{"n_layer": 8, "d_model": 192, "n_head": 6, "n_kv_head": 6, "head_dim": 32, "d_mlp": 768, "vocab_size": 4096, "activation": "tanh_gelu", "norm": "layernorm", "norm_place": "pre", "norm_eps": 1e-06, "positions": "learned", "qk_norm": false, "attn_scale": 0.177, "bias": "all", "tie_embeddings": true, "parallel_block": false, "init": "normal", "init_std_qkv": 0.0361, "init_std_o": 0.00902, "init_std_up": 0.0361, "init_std_down": 0.00902, "optimizer": "soap_variant", "lr": 0.00638, "beta1": 0.95, "beta2": 0.95, "weight_decay": 0.054, "lr_head": 0.00564, "grad_clip": 2.0, "warmup_steps": 200, "schedule": "wsd", "decay_fraction": 1.0, "decay_shape": "linear", "final_lr_fraction": 0.05, "batch_tokens": 65536, "seq_len": 1024, "doc_mask": false, "train_tokens": 288800000, "steps": 4407, "dataset": "wikipedia_en"}
Each number is 128 + 24 x the weight over the matrix's rms, rounded and kept within 0 to 255. Layers, rows and columns count from 0.

# layer 5 MLP up, 768x192, rms 0.194, rows 563-598, columns 0-95
[[131 144 153 113  83 106 111  95 157 130 127 105 116 145 170 142 138 153 137 138 132  94  91 114 109 134  89 147 116 154 143 116  76 115 148 144 169 148 142 109 159 131 114 121 116 132 142 138  74 149 144  59 158 132 132 122  78 105 161 162 162 116  99 115  88 152 102 117 129 103 138 147 141 107 139 143 157 132  95 103 136 118 129 119 132 113 110 177 192 132 106 130 112 132  97 155]
 [ 61 161 120 126 118 142 136 121 102 144 168 104 152 115 107 120 116 144 144 130 167 119  52  94  89  70 157 115 142 144  81 140 107 168 109 125 103 130 147  87 112 130 142 109 163 132 103 154 111 143 129 122 174 111 151 123 124 130  88 118 144 125 121  87 152 133 113 171 164  82 101  93 120 145 152  81 179 146 133  97 141 123 145 146 100 171 121 137 167 117 120  90 131 146  86 141]
 [120 152 101 134 163 110 102 147 130 163 103 164  74  93 114 147 100 153 120 105  74  98 109 136 114 119 129 124 155 164 106 152 113 117 152 146 133 127 140 107 171 142 110 157  80 160 143 153 157  94 104 174  97 121 138 123 134 102  95 130 108 155  96 158  95 167 126 156 136 111  65 126 111 143 107 120  95 123 139  98 144 166 164 123 123 138 137 111 159  89 187 135 105 136 176 174]
 [128 123  88  83 104 150 154 141 133 157 123 143 147 141 132 147 127 135 127  91 123 103 119 134 134 135 158 143 150 142 171  90  98  70 131 101 169 104 124 159 157 115  96 115 158 111 156 108 116 105 138 112 130 161 118 139 149 115 112 130 112 126 126 121 104 129  98 123 121 106 118 134 152 120 130 101 155 160 149 120 124 131 117 153 120 111 156 137 164 154 147 199 167 122 127 160]
 [135 111 112 128  93 141 151  91 133 145 110 152 125 122 101 148 134  95 126 131 103 127 110 159 131 141 160 133 170 124 129 150 105 114 186 104 137 121 143  99 119 191 129 124 163 118 113  87 160  81 133 114  95 115 142 155 126 131  82 166 151  99 124 116 130 133 152 123 116 160 154 151 163 135 121 127 144 159 162 168 131 104 116 139 133 121 132  52 143 178 111 161 121 118  89 117]
 [108 133 124 126 124 121 138 135 107 115 115 150  97 161 129  98 157 124 168 118 119 125 130 151 161 120 114 146 115 125 125 101 109 139 123 102 131 150 125 141 152  92 100 123 160 148 121 133 152 129 130 148 107 164 129 137 118 141 144 167 126 170 156 123 161 139 183 138 137 134 143 139 123 114 135  82 131 182 126 125 109 122 170 124 144 136 146 145 145 105 139 120 133 128 136 129]
 [130  92 152 106 103 109 137 108 111 132 111 137 145 140 125 166  79 155 162  98 110 153 145 121 177 124 147 118 127 135 127 149 158 103 147 115  94 125 132 121 152 125 161 139 109 154 124 108 128 118 168 121 149 132  96  98 124 151 128 127 145 106 160 161 126  94 107 143  97 117 125 142 115 134 145 146 155 123 116 161 148  97 143 157 173 154  97 134 111 111 169 117 137  89 143 102]
 [107 137  83 169  92 164 114 107 141  98 133 114 148 103 117 122 119 166 105 148  61 107 102 107  95 140 113 103  94 141 110 137 177 103 127 141 139 111 156 156 142 142 148 155 120  81 117 124 136 135 101 135 129 130 103 126 117  97 145 118 148 114 134  97 138 105  90 131 133 126 122 145 112 146 195 135 106 148 131 144 124  89 116 138  89 132 120 132 119  96 105 151 102 174 145 125]
 [103  95 158 142 153 155  85 110  95 137  93 150  98  65 130 143 140 172  70 186  76 115 117 121  73  82 152  83 123 140 106  83 136 182 145 140 121  96 122  93  96 142 148 124 160  72  80 130 147 160 155 130 122 141 145 106 181 128  89  90 145 116  87 110 110 128 139 130 161  93  99 138  99 126 109  97 148 122 138 151  82 109 107 140 146 124 166 118 115  87 146 140 141 112 106 148]
 [172 123 137  86 166 153 136 109  84 120 108 124 116 105 141 153 147 115 125 136 123 112 128 104 127 164 122 114 136 149  92 158 139 100 168 119 110  89 130 137 116 154 131 159 154  99  85 137 107 118 140 156 144 116 147 117 126 137 176 142 159 142 161 124 116 148 109 110 138 121 164 126 110 115 101 160 129 153 111 115 109  93 143 170 146 111 144  82 143 132 121 135 118 109 161 136]
 [176 149 129 123 114 124 106 101  90 123 157 120 114 158 117 119 144 125 120  49 151 130 131 177  95 126 167  76 138 183 131 135 139 114 160 132 110 154 122 141 153 148 124 148  99 116 123 116 108 137 130 108 113 159 139 105  91 157 132 136 112 130 146  89 109 134 144  99 120 116 100 102 123 130 110 137 142 103 137  81  95 166 178 153  99 112 123 156 149 144 122 121 106 123 149 104]
 [117 141 144 107 139  96 104 124 152  99 163 129  99 123 119  98 104 110  97 121 114 140 107 126 124 133 155 127 109 127 150 112 140 138 140 123 117 140 170 102 115 164 191 145 193 128 119 100 150  96 143 113 169 150 125  88 152 100 126 153  78 131 122 133 129  86 100 126  67 113 160 121 116 144 153 118 128 116 117 142 137  78 162 114 137  83 115  80 117 119 147  96 134 112 185 133]
 [158 102 152 107 145 114 112 133 114 128 102 130 123 126 102 113 174 101 150 106 115 164 106 122 144 136 115  91 118 118  83 136 131 132  91 131  89  99 114 109 114 122 110 141 140 137 126 126 113 115 146 162 144 132 130 173  84 122 101  87 145 131 114  78 105 178 121 140 109 164 130 193 141 124 118 157 132 170  98 150 137 117 120 138 130 139 130 108 135 139 115 123  43 104 111 165]
 [134 145 132 118 113  97 115 153 141 159 137 108 105 147 124 155 102  90 119 173 122  61 133 134 138 101 149 106 135 166 116 130 101 122 194 143 168 122 140 107 109 162 107 127 143  88 101  89 116 100 155 138 132 116 150 101 141  96 127 118 143 142 125  91 140 121 127 153 111  82  82 140  74 124 139 149 124  90 170 116 125 109 113 146 136 151 127 127 124 137 134 138 110  79 101 131]
 [147 113 139 139 130 155 127 142 137 106 129 122 145 145 112 158 128 157 130 113  93 130 129 123 105 126 147  91 138 108 141 132 121 147 176 117  83 109 100 153 135 108 131 101 101 154 136 100 103 160 114 111 181 144 107 104 153 125 146  85 122 138 157 148 102 117 154 150 145 117 113 132 122 113 143 116 133  71 113 169 109 125 120 143 114 127 110 125 122 119 168 132 116 108 129 183]
 [116 112  94 136 114 137 106 119 164 106 136 150 164 132 159 147 153 140 101 110 159 145 126 127 129  97 119 136 167 135 144 111 111  86  91 147 135 152 120  88 120 136 121 104 119 162  71 121 151 138 146 108 135 162 182 124 156 170 127 116 158  74 121 123 121 185 132 144 127  77 119 153 108 100 144 164 119  93 122 169  92 131 146 127 118 151 104 143 119 125 143 149 123  96 141 103]
 [122 131 103 126  96 104 109 137 155 128 129 112 131 128 117 123 120 111  76 127 116 118 105 139 121 123  99 167 115 135 120 144 111 162  90 113 110  76 131 162  81 136  90 171 145 117 105  74 152 138 182 113 141 115 168 166 124 118 171 169 140 130 103 137 115 142 123 155 144 106 139 120 134 171 160 109 144 123 135 104 131  83 165 136 176 136  89 129 137 121  92 121  95 104 142 157]
 [119 128 118 120 131  90 111 107 148 122 146 126 127  73  96 147 118 111 108 129 114 110 143 104 111 123 123 131 134 134 110 135 134 107 148 127 138 108 142 115 170 139  94 124 108 159 120 153 143 125 123 145 163 103 135 130 140 132 203 155 106 153 142 122 147 180 101  94 153 144 143 109 133 104 180 142 135 176 103 122 132 111 136 142 116 125 137 119 140 129 109  90 117 137 141 161]
 [103 125 140 112 136 109 127 124 123 128 132 114 146 139 178 152 124 144 119  92 132 127 128 109 130 135 129 130 138 141 122 108 163 154  98 113 126 139 183 121 129 151 132 126 126 102 112 143 117 126 126 136 141 125 108 148 107 143 110 147 122 178  88 101 154 133 146 134 151 149 116 126 111 114 143 144 151 136  87 140 132 131 127 171 130 125 120 142 119 138 112 146 155 132 137 114]
 [126 110 146 107 115 125 114 121 111 140  98 140  83 109  95 198 119 117 129 122 143 130 128 132 158 107 144 119 153 137 152 117 150 147 124 144 117 106 149 145 108 120 109 122 138 137 100 147 116 147 151 152 106 115 139 116 157 144  99 137 125 178 122 102 110  94 154 142 145 135 136 138 144 136 165 109  97 159 161  94 123 131  99 100 112 138 144 113  99  78 123  99 133  90 108 119]
 [ 97 121 110 134 124 167 111  95 118 101 136 159 147 119 126 122 107 148 159 176 121 114 124 115 132 162 170 121 163 147 156 158 165 195 151  97 115 142 135 101 151 170 133 121 122 128 104 129 112 145 117 123 106 149 144 143 136 144 120 177 122 148 105 128 101 141 154 102 109  92 118 101  79 119 115 100  87 142  76 114 104 129 131 107 142 118 117 137 100 156 133 141 168 115 105 176]
 [ 87 120 147 142 146 152  82 133 159 110 156 152 156 128 134 108  88 121  77 134 112 166 109 154  96 157 177 126 102 104 146 168 134  82 136 104 117 151  99 155 142 149 151 108 148 148  93 121 144 109 150 153 156 142 148 112 158  61 122 139 124 131  85 133  80 112 112 116 135 148 108 194 133 108 121 139 117 129 124 153 148 163 179 115 127  95  89 178 115 120 199 140 149 160 159 179]
 [143 120 120 121 193 108 149 154  98  92 104 149 118 125 129 123 135 139 113 167 124 146 132 101 134 122 128 175 155 133 143 124  95 116 141 116 119 113 166 103 141 183 148 108 153  83 123  93 137 122 160 105 121 120 160  90 142  88 188 125 142 182 156 119  98 102 104 130  97 156 122 135 122 151 145 160 148 162 143 139  82  98  85 117 148 131  84  86 103 159 152 143 150 137 108  97]
 [121  95 125  70 117 135 135 146 126 118 110 116 102 112 127 169 142 117 108 124 133 105 139 144 148 141  78 138 133 161 110 146 163 115 130 112 132 132 160  83 127 148 129 140 129  91 182 104 161 112  87 139 127 171 136 127 111  62 111 147 109 115 107  74 131 173 103  91 121 106 176 136 124 179 102 126 173 149 148 100 144 143 121 153 143 106 173 142  87 159 175 131 149  90 120 140]
 [ 97 120 170  78  90 122 112 114 124 120 164 151 131 173 111 181 128 120 153  92  95 116 116 186 107 117 155 131 153 111 136 115 111 116 113 150 126 132 141 121 115 118 108 101 110 116  99 123 129 102 170 104 150 150 138 104 173 149 153 177 170 130 144 118 156 131 111 139 144  80 111 113 141 139 132 156 124 121 135  96 121 154 130 146 164 158 138  89 151 129 164 143 157 164 137  63]
 [119 124 101 127 132 160 177 140  97  94 178  91 141 118  94 119 111 128 121 115 108 119 130 132 115 165 164 175 146 177 154 103 129 129 146 109 138 105 122 102 128 140 149 133 117 123  95 101  72 150 145 117 125 143 154  95 137 113 122 134 169 137 110  87 112  98 124 160 133 152 119 149 158 119 150 185 131 127  78 142 111 125 183 127  89 135  92 115 143 122 110 104 124 130 187 170]
 [121 102 107 122 147 140  94 193 112 179 135 123 113 142 120  85  83  85 142  78 139 168 165 132 151 118 108 112 111 174 105 192 140 130 109 121  74 136 111  99 124 139 130 106  92 170 148 153 168 140 122 138 177  69 123 117 129 156 105 182 120 188 122 121 145 165  76 152 118 144  85 167 130 118 173 164 148 113  81 123 152 184 151 144  58 111  98 159 211 133 168 160 104 141 124 132]
 [134 119 107  91 149 166 121 100 132 147 134 147 131 129 111 132 159 119  89 107 145 114 127 163 113  98 126 124 126 137 117 152  94 161 171 146 148 153 111 137 190 121 137 126 150 113 126 122 154 161  78 110 138 132 132 138 155 104 130 122 136 156 141 162 100 101 137 164 118 148 123 117 118 136 114 128 153 132 156  87 115 139 131 112 125 126 106  99  83 134 161 142 143 126  90  87]
 [155 141 110 138 139 137 142  92 102 107 136 128 156 154 134 106 143 125 126 116 153 119 124 110 133 157 126 152 154 154  98  94 118 163 120 109 164 134 114  95 144 170 150 173 124 112 147 143 143 109 121 128 116 120 135 127 121 167 126 144 169 151 112 129 125 132 149 107 123 127 108 155 157 114 108 159 114 133 131 106  91  95 142 141 101 127 131  90 156 149 105 144 104 104 144 126]
 [143 139 138 145 142 106 141 161 133 131 115  99 119 108 145 114 149 139 105 128 163 145 148 144 133 135 117 115 131 131 132 104 145 115 121 137 117  84  94  95  87 151 106 101  76 125 153 174 146 108 149 129 137 104 119 131 132  94 164 150 157 130 152 133 150 106 116 112 138 121 116 116 125 134 167 107 101 131 139 111 152 162 101 127 114 140 128 148 122 137 108 155 115 140 129 112]
 [119 103 152 133 181 124 122  94 111 128 125 141 160 144 139 104 139 106 194 147  89 148 139 129 111 171 125 116 132 132 148 119 112 136 115 124 100 114 181 154 130  93 116 133 105 103 110 158 101  99 123 141 127 128 105 115 112 138 109 151 138 181 125 138 118 146 162 131 163 160 121  77 115 121 112  86 129 163  89 126 133 153 143 100 116  97 167  89 131  94 135 139  73 144 125 171]
 [135 110  83 116 102 188 141 152 114 131 113 134 114 147 165  81 142 168 118  96 105  93 121 116 125 136 158 134 109 111  86 104 115 151 187  78 124 139 105 119 135 105 112 155  95 139 157 122 155 117 152 112 111  91 146 105 156 113 120 117 105 165 139  78  99 158 115  87 133 129 109 149  70  98 112 132 123 113 165 142 128 184 113 133 114 160  94 140 189 163 104 165 153 125 113 128]
 [ 82  95 130 125 115 163 152  95 116  86  93 153 129 123 122 137 115 129 103 121 106 151 128 115 136 140 152 119 136 155 114 101 124 145 136 128 160 152 125 156 155 120 123 125 139 123 127 145 131 137  97 104 125 141 129 134 133 120 182 147 145 138 136 150 133 149  98 131 117 100 135 103 112 148 109 117 147 114 135 150 119 157 122 109 153  94 138 123  99 113 129 143  90  94 140  87]
 [140 124 163 121 102 171 153 124 136 206 137 145 124 146 121 116 145 148 130 136 132 112 121 130 171 146 140 116  98 116 117 121 181 128 154  99 119 160  83 134 150  82  95 158 104 127 155 125 107 119 129 151 102 124 138 158 133 185  73 165 192 116 114 112 159 172 102 161 129 147 123 163 172 108  98 173 132 148 146 148 156 122 167 163 143 108 122 145 146 167 148 132 108 140 117 112]
 [106 132 128 136 141 165 179 141 112 166 138 172 131 112 164 151 126 134 116 162 123 103 111 178 150 150  91 144 161 152 113 185 138 149 125 103 156 136  76 113 111 151 132  94 127  86 119 153 129 128 149 148 153  97 115  89 155 101 128 105 107 135 157 144 133 180 121 125 104 121 134 111 151 142 164  84 144 111 101 100 143 155 116  94 166 130 119 194 150  89  91 156 124 164 153 135]
 [149 158  86  75 120 138  99 100 105  97 131 144 114 174 123 106 129 192 186 169 136 112 120 151 140 130 145 131 133 120  99 112  88 145 128  87 141 120 181 138 112 111 144 101 148 158 154 136 165 103 179  93  86  51 148 136  87 105 144 134 103 115 155 142 100 142 103 108 106 121 118 151 130 153  91 116 106 114 123 147  72 140  93 157 149 154 142 120 132 153 114 148 122 131 117 107]]
# layer 5 MLP down (transposed), 768x192, rms 0.203, rows 563-598, columns 0-95
[[167 163  91 135 176 118 137 147 124 130  83 131 146 140 139 162 132 120 128 166 111 156 121 147 120 135 131 147 126 131 141 154 141 119 115 116 117 103 113 133 135  96 100  96 135 173 113 132  94 117 139 123 122 147 107  73 154 116  97 160  67 126 117 132 150 118 172 131 150 110 142 173 119 137  68 146  86 137 139 102 127 164 130 154  93 113 146 186 153 122 120  79 147  80  77 102]
 [129 152 119 103 144 152 161 137 119 152 133 150 154 124 135 167  83 117 144 147 115 157 101  87  71  89 163 136 115 118 144  97 150 139 149 151  93 157 171 115 131  95 126 143 101 108 118 115 142 171 124 107 114 129  93  97 123 116  89 144 136 107 139 121 127 119 162 158 103  87 162 140 142 144 153 162 132 158 138 145 128 107 147  87 147 167 136 124 120 125 124 163 119  98  73  76]
 [129  85 152  86  94 135 127 124  89 121 111 121 102 126 116 112 149 119 143  86 110 117 104  84 146  94 123 131 127 115 114 141 109 117 135 132 109 134 126 177 122 121  99 129  96 127 110  76 128 137 147 137 122  93  95 134 148 137 114 144  74 156 119 116 130 127 158 121 106 113 109 147 124  87 197 134 122 166 184 110 118 173  99 164 158  96 149 127 125 154  78 154 101 131 138 137]
 [133 132 115 135  92 127 165 120 115 129 124 150  99  78 125 150 145 135 112 154 146 135 160  91 166 175 164 132 147 138 134  82 147 117 132  87 122 117 112 111 103 158 108 134 142 140  91 158 143 131 121 118 131 137 166 128 157  91  79  99 148 132 109 115 143 110  94 107 147 101 123  75 121 133 136 117 143 179 145 140 145 160 144 153 157 127 108 144 139 119 110 125 115 120 127 104]
 [166 116 158 114 134 148 112 117 180  76 102  86 138 138  74 129 141 133 134 120 181 146 160 110 122 151 132 110  97 140 129  57 159 131 117 102  91  61 148 147 139  95 132 133  88 112 145 160  81 133 125 142 160 101  75 112 167 122 164 157 105 125 172  98 137 123 124  75 132 156 122 134 111 165  96 151 151 121 151 100 140 143 127 154 101 126 125  94  98 120  94 122 179 117 106 123]
 [135 106 143 140 151 146 121 159 134 111 154 123 114 122 102 109 153 118 108 127 122 127 105 115 116 111 154 129 112  94 137 155 115 110 120 129 114 104 143 109 116  99  94 137 126 128  75 149  77 114 116 128 144  90 101 138  90  97 138 138 123 123 121 143 164 108 109 121 122 103 122 135 112 149 122 126 126  94 121 122 152 135 113 155  86 103 143 104 123 140 179  97 102 136 126 140]
 [ 93 114 106 125 103 130 136 106 147 115 119 119 121 101 153 137 114 125 134 143 115 118 180 139 139 106 130 101  80  99 135 126 133  97 122  88 141 149 142 127 149 121 117 107 135 149 113 137 158 129 124 116 123 162 134 121 115 134  96 151 115 124 104 128 121 120 117 118 116 151 126 138 134 134 108 149 133 130 120 121 136  96 134 124 148 142 119 170 128 130 132 152 143 113 152  85]
 [114 149 105 134 143 105 138 123 113 166 117 137 135 148  96 115 167 141  90 122 140 159 157 167 125 149 133 121 130 107 142 139 117 158 132 135 108 163  93 186 145 152 173 149 148 123  69 145 116  87 140 151 152 134 110 138 141 113 154 157 134 142 117 169 123 116 126 109 112 159 149  96  77 133 144 131 166 111 102 119 110 106 136  98 134 126  97 134 153 150  90 120 159 143 128 170]
 [128 114 171 169 147 146 127 152 163 117 164 131 107 117 162 116  71 135 148 128 111 149 165 132 106 178 126 151 131 162 116 131  86 136 167 147  95 106 140 166  87 142 115 155 109 114 159 147 115 142 137  85 110 141  65 180 108 117 101  84 148  70 126 174 153 150 157 122  93  76 125 114 100 141  94 130 140 176 106 149 132 126 106 123 131 129 127 141 119 145 103 186 102 117 118 142]
 [171 135 117 122 129 121 131 133 129  77 102 138 117 124 127 112 101 158 117 128 150  83 106 149  98  91 111 133 100 104 127 124 142 120 119 115 115 141 151 125 133 118 125 159 166 105 129 118 152 109 108 140 120 124 172 139 121 156  83  87 114 171 118 140 121 130 132 132 140 146 140 104 152  87 102 173 138 149 113 131 118 111 124 126 152 170 156 142 127 126 119 130 122 124 123  62]
 [185 134 149 148 147 103 136 143 163  94  90 149 140 117 172 111 118 118  88 163 117 122 147 163 161 142 113 116 125 169 120  85 121 146  98 135 129 139 159 163  78 133 171 114 151 132 114 130 112 157 175  90 154 135  75 125 148 128  78  72 127 114 125 140 119 116 106  76  97 103 126  95 104 182 116  99 133 147 103  87 113 150  72 142  86 130 162 124 128  57 136  97 120  81 140 141]
 [180 138 136  81 143 190 162  94 117 115  98  64 162 136 102 155 131 130 121 156 157  65 130 112 140 104 158 117 141 164  69  63 135 150 126 154  83 174 113 135 120 148 158  89 144 117 130 124 136 129 133 145 161 122 133 153 164 126 121 114 130 114 125 117 137 119  74 142 151 108 115 139  98 171 135 101 139 152  94 109 130 107  95 141 136 105 170 140 141  92 133 174 104 131  92  97]
 [115 110 128 155 125 122 145 127 112 112 149 188 147 118 133 147 153 104 130  96 173 139 136 140 128 116 110 149 139  85 168 132 142 134 145 141 130 155 105  92 116 142 144 128 122 128 137 143 132 113 120 147 134 149 133 121 136  72 129 136 122  88 127 100 140 128 210 127 108  92 133  74 124 159 111 141 123  83 133  92  92 120 129 127 159 156 139 164 111 123 115 149 143 114 134 133]
 [149 116 135 128 121 179 107 124 147 151 173 106 146  97 116 126 165 135 121 137 143 162 122 111  97 125 131 137 204 112  85 164 130 122 138 128 194 143 118 126 107 119 167 120 159 118 162 123 177 151  91 108  67 150 125 147 117  99 155 123 165 125 102 134 154 181 121 110 129 130 169 115 134 105 119 142 105 111 115  98 123 155  98 119 116  79 138 117 147 125 143 118 123 132 126 205]
 [129 102 158 124 116 118 132 149 121 122  89 134 112 123 140 130 127 112 112 100 131 152 140 133 136 106 141 144 145 103 128 115  69 113 115 107 151 123 117 127 154 124 172 134 147 127 142 144 123 150 164 133 118 119 124 133 135 141 117 186 123 112 141 132  94 152 120 100 115 114 106 131 157 130 140 119 125 139  94 175 122 151 101 111 137 112 133 142 125 111 113 106  80 124 146 122]
 [117 181 112 122 111 170 106 115 175 153 139 126 128 129 117 141  68 104 131 179 126 164 113 136 150 131 145 124 112 141 117 155 121 138 146 152 114 156 107  99 133 156 115 112 130 109 116 144 134 120  67  82 111 175  97 122 141 161 111  93  92 127 103 142 135  96 113 130 129 125 106 119  65 125 120  88 153  67 103 143 140 111 119 107 104 139 148 160 135 132 129 122 146 127 117 155]
 [116 102 125 129 155 124 149 139 118 127 109 146 142 146 144 113 128 147  88 143 100 136 181 103 136 105 123 136 135 114  39  98 140 125 129 133 141 144 113 125 125 132 139 176 165 137 139  75 128  79 115 150 112 150 137 149 102 132 158 133  87 102 132 117 118 110 124 134 145 157 131 148 111 143 167 142 107 136 158 131 116 115 128 110 151 148 147 115 112 192 141  91 107 121 124 149]
 [137 169 115 117 151 142 128 128 125 150 114 117 144 110 112 122 124 115 148 148 167 137 102 156  56 133 150 108 129 129 111 128 118 125 134 155 111 151 115 168  91 108 141 125 139 139 107 120 138 141  97 141  94 145 147 120 107  91 126  97 137 115 108 148 151 134 183 118 132 141 150 110 122 120 141 151 133 138 112 136 134 126 115 110 122 185 136 145 104 136 105 143 182 140 103 121]
 [122 159 138 126 143  85 132 115 121 132 144 152 104  98 129 150 112 113 129 142 133 103 125 123 137 138 151 146 103 128 132 105 103 121 140 118 140 134 122 129 130 132 133  97 142 140 140  86 140 142 113 170 110 124 157 118 145 127 134 106 130 106 126 140 131 136  99 128 129  83 120 123 127 147 114 102 136 148 141 116 117 101 125 120 121 117 128 113 184 100 138 103 120 113 119 173]
 [106 124 141  91 140 122 129 115 136 153 174 137 196 106  94 139 120  99 155 128 149 152 126 147 155 122  81 129 112 147 126  96 119 128 114 132 142 140 106 140 143 155  86 142 127 147 151 135 150 111 168 158 162 147 107 138 156 184 144 120 102 132 136  99  75 120 116 101 116  90 131 136 108 127 164 150 149 117  76 156 166 141 142 129 123 127 104 127 142 104 131 127  93  97 109 139]
 [121 173 170 139 135  94 140 142 139 150 122  73 104 149 166 112 129 131 122  80 163 158 160 139 112 132 130 119 115 100  98 162 149 150 108 131 129 135 117 100 112 102  88 116 160 148 174 112 109 117 120 126  94 130 106 158 122  72 138 149 115 141  84 155 129 147 175  78 174 107 145 101 128 110 133 113 145 160 142 150 137 103 103 112  82 143 123 113 154 155 133 134 153 146 161 106]
 [ 97 102  93 122 147 133 141 118 131 151 129 143 141 123 102 149 174 155 146 126 103 121 145 118 147 116 165 122 146 142 170 157 118 117 141 176 146 166 162 158 180 114 128 122 117 140 145 112 151 128 101 132 118  73 108 137 156  87 120 153 141 147 142 106  80 137 156 131 103 136 186 164 122 126 125  93 146 140  84 126 164 108  65 163 140 172 112 120  98 150  82 107 169 144 122 135]
 [124 150 161 113  83 116  89 132 168 106 131 146  80 124 128 113 131 161 134 147 122 146 140 147 105 118 144 106  96 145 148 127 138 134 157 159 134 103 114 144 142 101 101 113 185 107  93 155 103 157 116 119 154 127 160  67 163 100 122 163 146 123 115 149 128 111  96 128 125 146 104 111 144 133 114 145  94 150 139  96 169  79 131 124 142 143 140 127 170 147 168  67 141 122  73 107]
 [108 108 134 131 129 100 163 125 152 111 137 113 114 139 107 148 100 154 140 109 140 150 114 141 127 159 115  84 139 147 146 135 126 132  85 154 136  83 102  93 179 123  63 157 126 123 132 152 102 109 139 129 158 156 138 162 188 117 112 135 100 144 101 126 136 118 166  93 137 121  97 145  73 116 152 156 150 143 125 143 113 133 143 116 122 106 111  74  82 109  90  72 156  98 110 149]
 [ 93 163 134 156 138 152 112 155 166  83 129 140 112 103 159 152 126  92 150 137  98 150 120 146 137 129 146 114 123  95 134 107 136 150 100 112  95 173 123 136 109 103  99 149 160  86 137 131  80 149 162 150 128 167 130 126 114 128 119  80  85 107 111 141 148 105 154  88 144 144 182 111 140 155 117 138 151 151 121 134 107 138 145 102 110 141 134  93 120 117 146 143 148 147 116 126]
 [125 129 129 102 106 126  84 174 107  86 110 202 141 147 121 101 102 111  93 167  66 158 105 198 123 131 139 139 116 168 147 109 109  93  93 170 186 152 153 133 131 172 206  93  83 107 137 125 173 146  89 134 132  65 109 139 137 123 133 133 160 122 122 119  99 111 107 105 100 143 122 128 139 116 127 138 154 124 152 128 133 124 111 119 103 119 138 162 114 152  93 191 152 117 122  96]
 [134 112  88 178 112 107 102 161 155 100 128 141 153  95 123 141 129  87 107 148 154 127 130  65  91 126 152 130 153 143 134 130 120 146 167 122  74 170 136 142 120 127 155 162 144 169 121 122 133 104 176 199 161 115 138 120 155 113 125 105 111 168 127 117 146 157 136 112 167 109 144 120 109 120  93 152  76 133 129 131 169 101 146 170 125 129 133 114 155 127 138 153 113 129 128  89]
 [150 180 111 159 137 115 155 130 173 100 137 121 112  79  96 160 124 129 112 151 125 102 101 173 137  99 121  84 136 127 185 164 148 103 119 109 136 116  91 194 149 172 146 120  96 124  70 117 114 135 166  68 101  93 154  99 202 106 127  68 167 148  82 134 124 126 153 104 151 156 130  64 119 215 104  86 177 107 114 143 128  87  97 121 145 112 128 103 124 127 127  76 145 149 114 101]
 [142 138 150 130 126 148 115 127 109 133 106 132 105 109 124 155 124 108 136 125 134 124 114 140 108 108 121 132 125 100 165 112 117 156 133 110 120 140 128 119 124 113 127 151 105 108 124  99 151 147 176 163 138 158 126 122 126 124  69 133 127 164 167 138 121 138  88 131 107 141 114 111 109 122 139 174 143 123 146 121 126 153 133 143 136 115  80 121 102 115 141 136 111 150 147 112]
 [115 109 146 130 130  80 138 116  85  86 132 153 138 124 124 128 154 157 161 106 140 140 101 107 123 193 158 101 122 131 121 156 134 121 161 123 141  91 117 114 114 125 136 142 142 145 109 103 102 108  92 144 114 129 113 124 134 163 140 136 136 156 104 119 120 115 116 138 136 119 104 119 112 129 156 142 122 124 143 153 133 139 134 138  89 135 128 139 108 127 143  87 141 134 122 149]
 [114 104 117 160  72 189 119 171 105 121 126 153 138 110 176 100 118 124 153 152  89 138 140 161 119 136 113 116 154 148 150  84 148 111 198 113 147 126  88 112 154 155  87 116 150 134 125 152 125 116 119 128 126 118 106 131 124 117 155 112 109  79 155  91 157 133 181 116 118 139 131 136 113 144 153 137 125 113 133 100 140  81 112 140 126 161 122 185 147 153  92 125 134 118 127 119]
 [ 71 139 134 133 129 140  80  88 165  99 139 134 127  80 115 156 114 151 123 150 121 115 131 150 149 158 125 131 159 117  59 132 116 138  98  55 119 112 105 135  90  79 161  83  89 154 128 139 129 133 130 116  82 123 120 112 180 120 160 173 130 126 126  95  73 114 128  88 130 122 160 181 131 114 121 156  96 108 192 173 122 144 195  98  96 110 149 156 168 171  95  91 156 153 138 165]
 [ 90 113 166 137 139  98 107 155 154  85 130 170 132 147 117 129 123 131 108 125 136 135 102 146 132 117 128 155 125 126 129 118 134  83 143 138 133 147 141 130  79 100 109 112  79 115 148 128 112 115 151 123 149 112 139 127 105 124 102 144 106 113 127 104 140  94  99 140 126 135 114 142 145 140 130 135 130 124 110  90 102 100 124 150 105 102 124 114 159 158 162  89 115 150 151 108]
 [128 188 133 152 106 131 141 143 136 164 119 160 110 142 126 179 107 148 128 157 170 147 104 147 157 161 108  72 137 132 119 146 130 113 136 180 133 113 120 134 124 111  76  96 119 112 144 190 134 141  96 123  73 139 121 105  78 158 145 132 116 143 142 142 110 113 139 118 130 128  96  86 171  94 163  93 135 119 113 137 110 105 137  57  95 118 124 117 166 140 162 118 121 122 149 164]
 [120 135 133 112 150 107 144 116 102 162 137 133 118 116 132 154 134 126 129 143 141 156 152 144  42 115 113 122 138 143 114  97 101 125 120 203 137 128 104 161 123 173 129 153 146 149 135 165 149 180  80  94 108 154 168 139 120 137 119  83 103 109 111 190 139 116 128 124 131 130 140  83 105 128 158 130 164 131  89 130 126 154 144 119 174 137  91 119 127  51 101 141  87 152 108 159]
 [146 101 164 109 100 103 144 136 150  93  95  96  88 139 129 149  92 117 199 108 155 131 158 118 135  92 127 126 134 137 179 137 128 143 137 129 154 142  75 126 143 112  93 184 108 133 120  97 115 140 137 120 103 141 108 123 106 171 153 174 129 102 150 149 144 121 129 137 113  95  87 124 108 137 135 166 137 141 122 139 117  98  89 139 107 182 116 145 142 155 167 149 150  87 126 170]]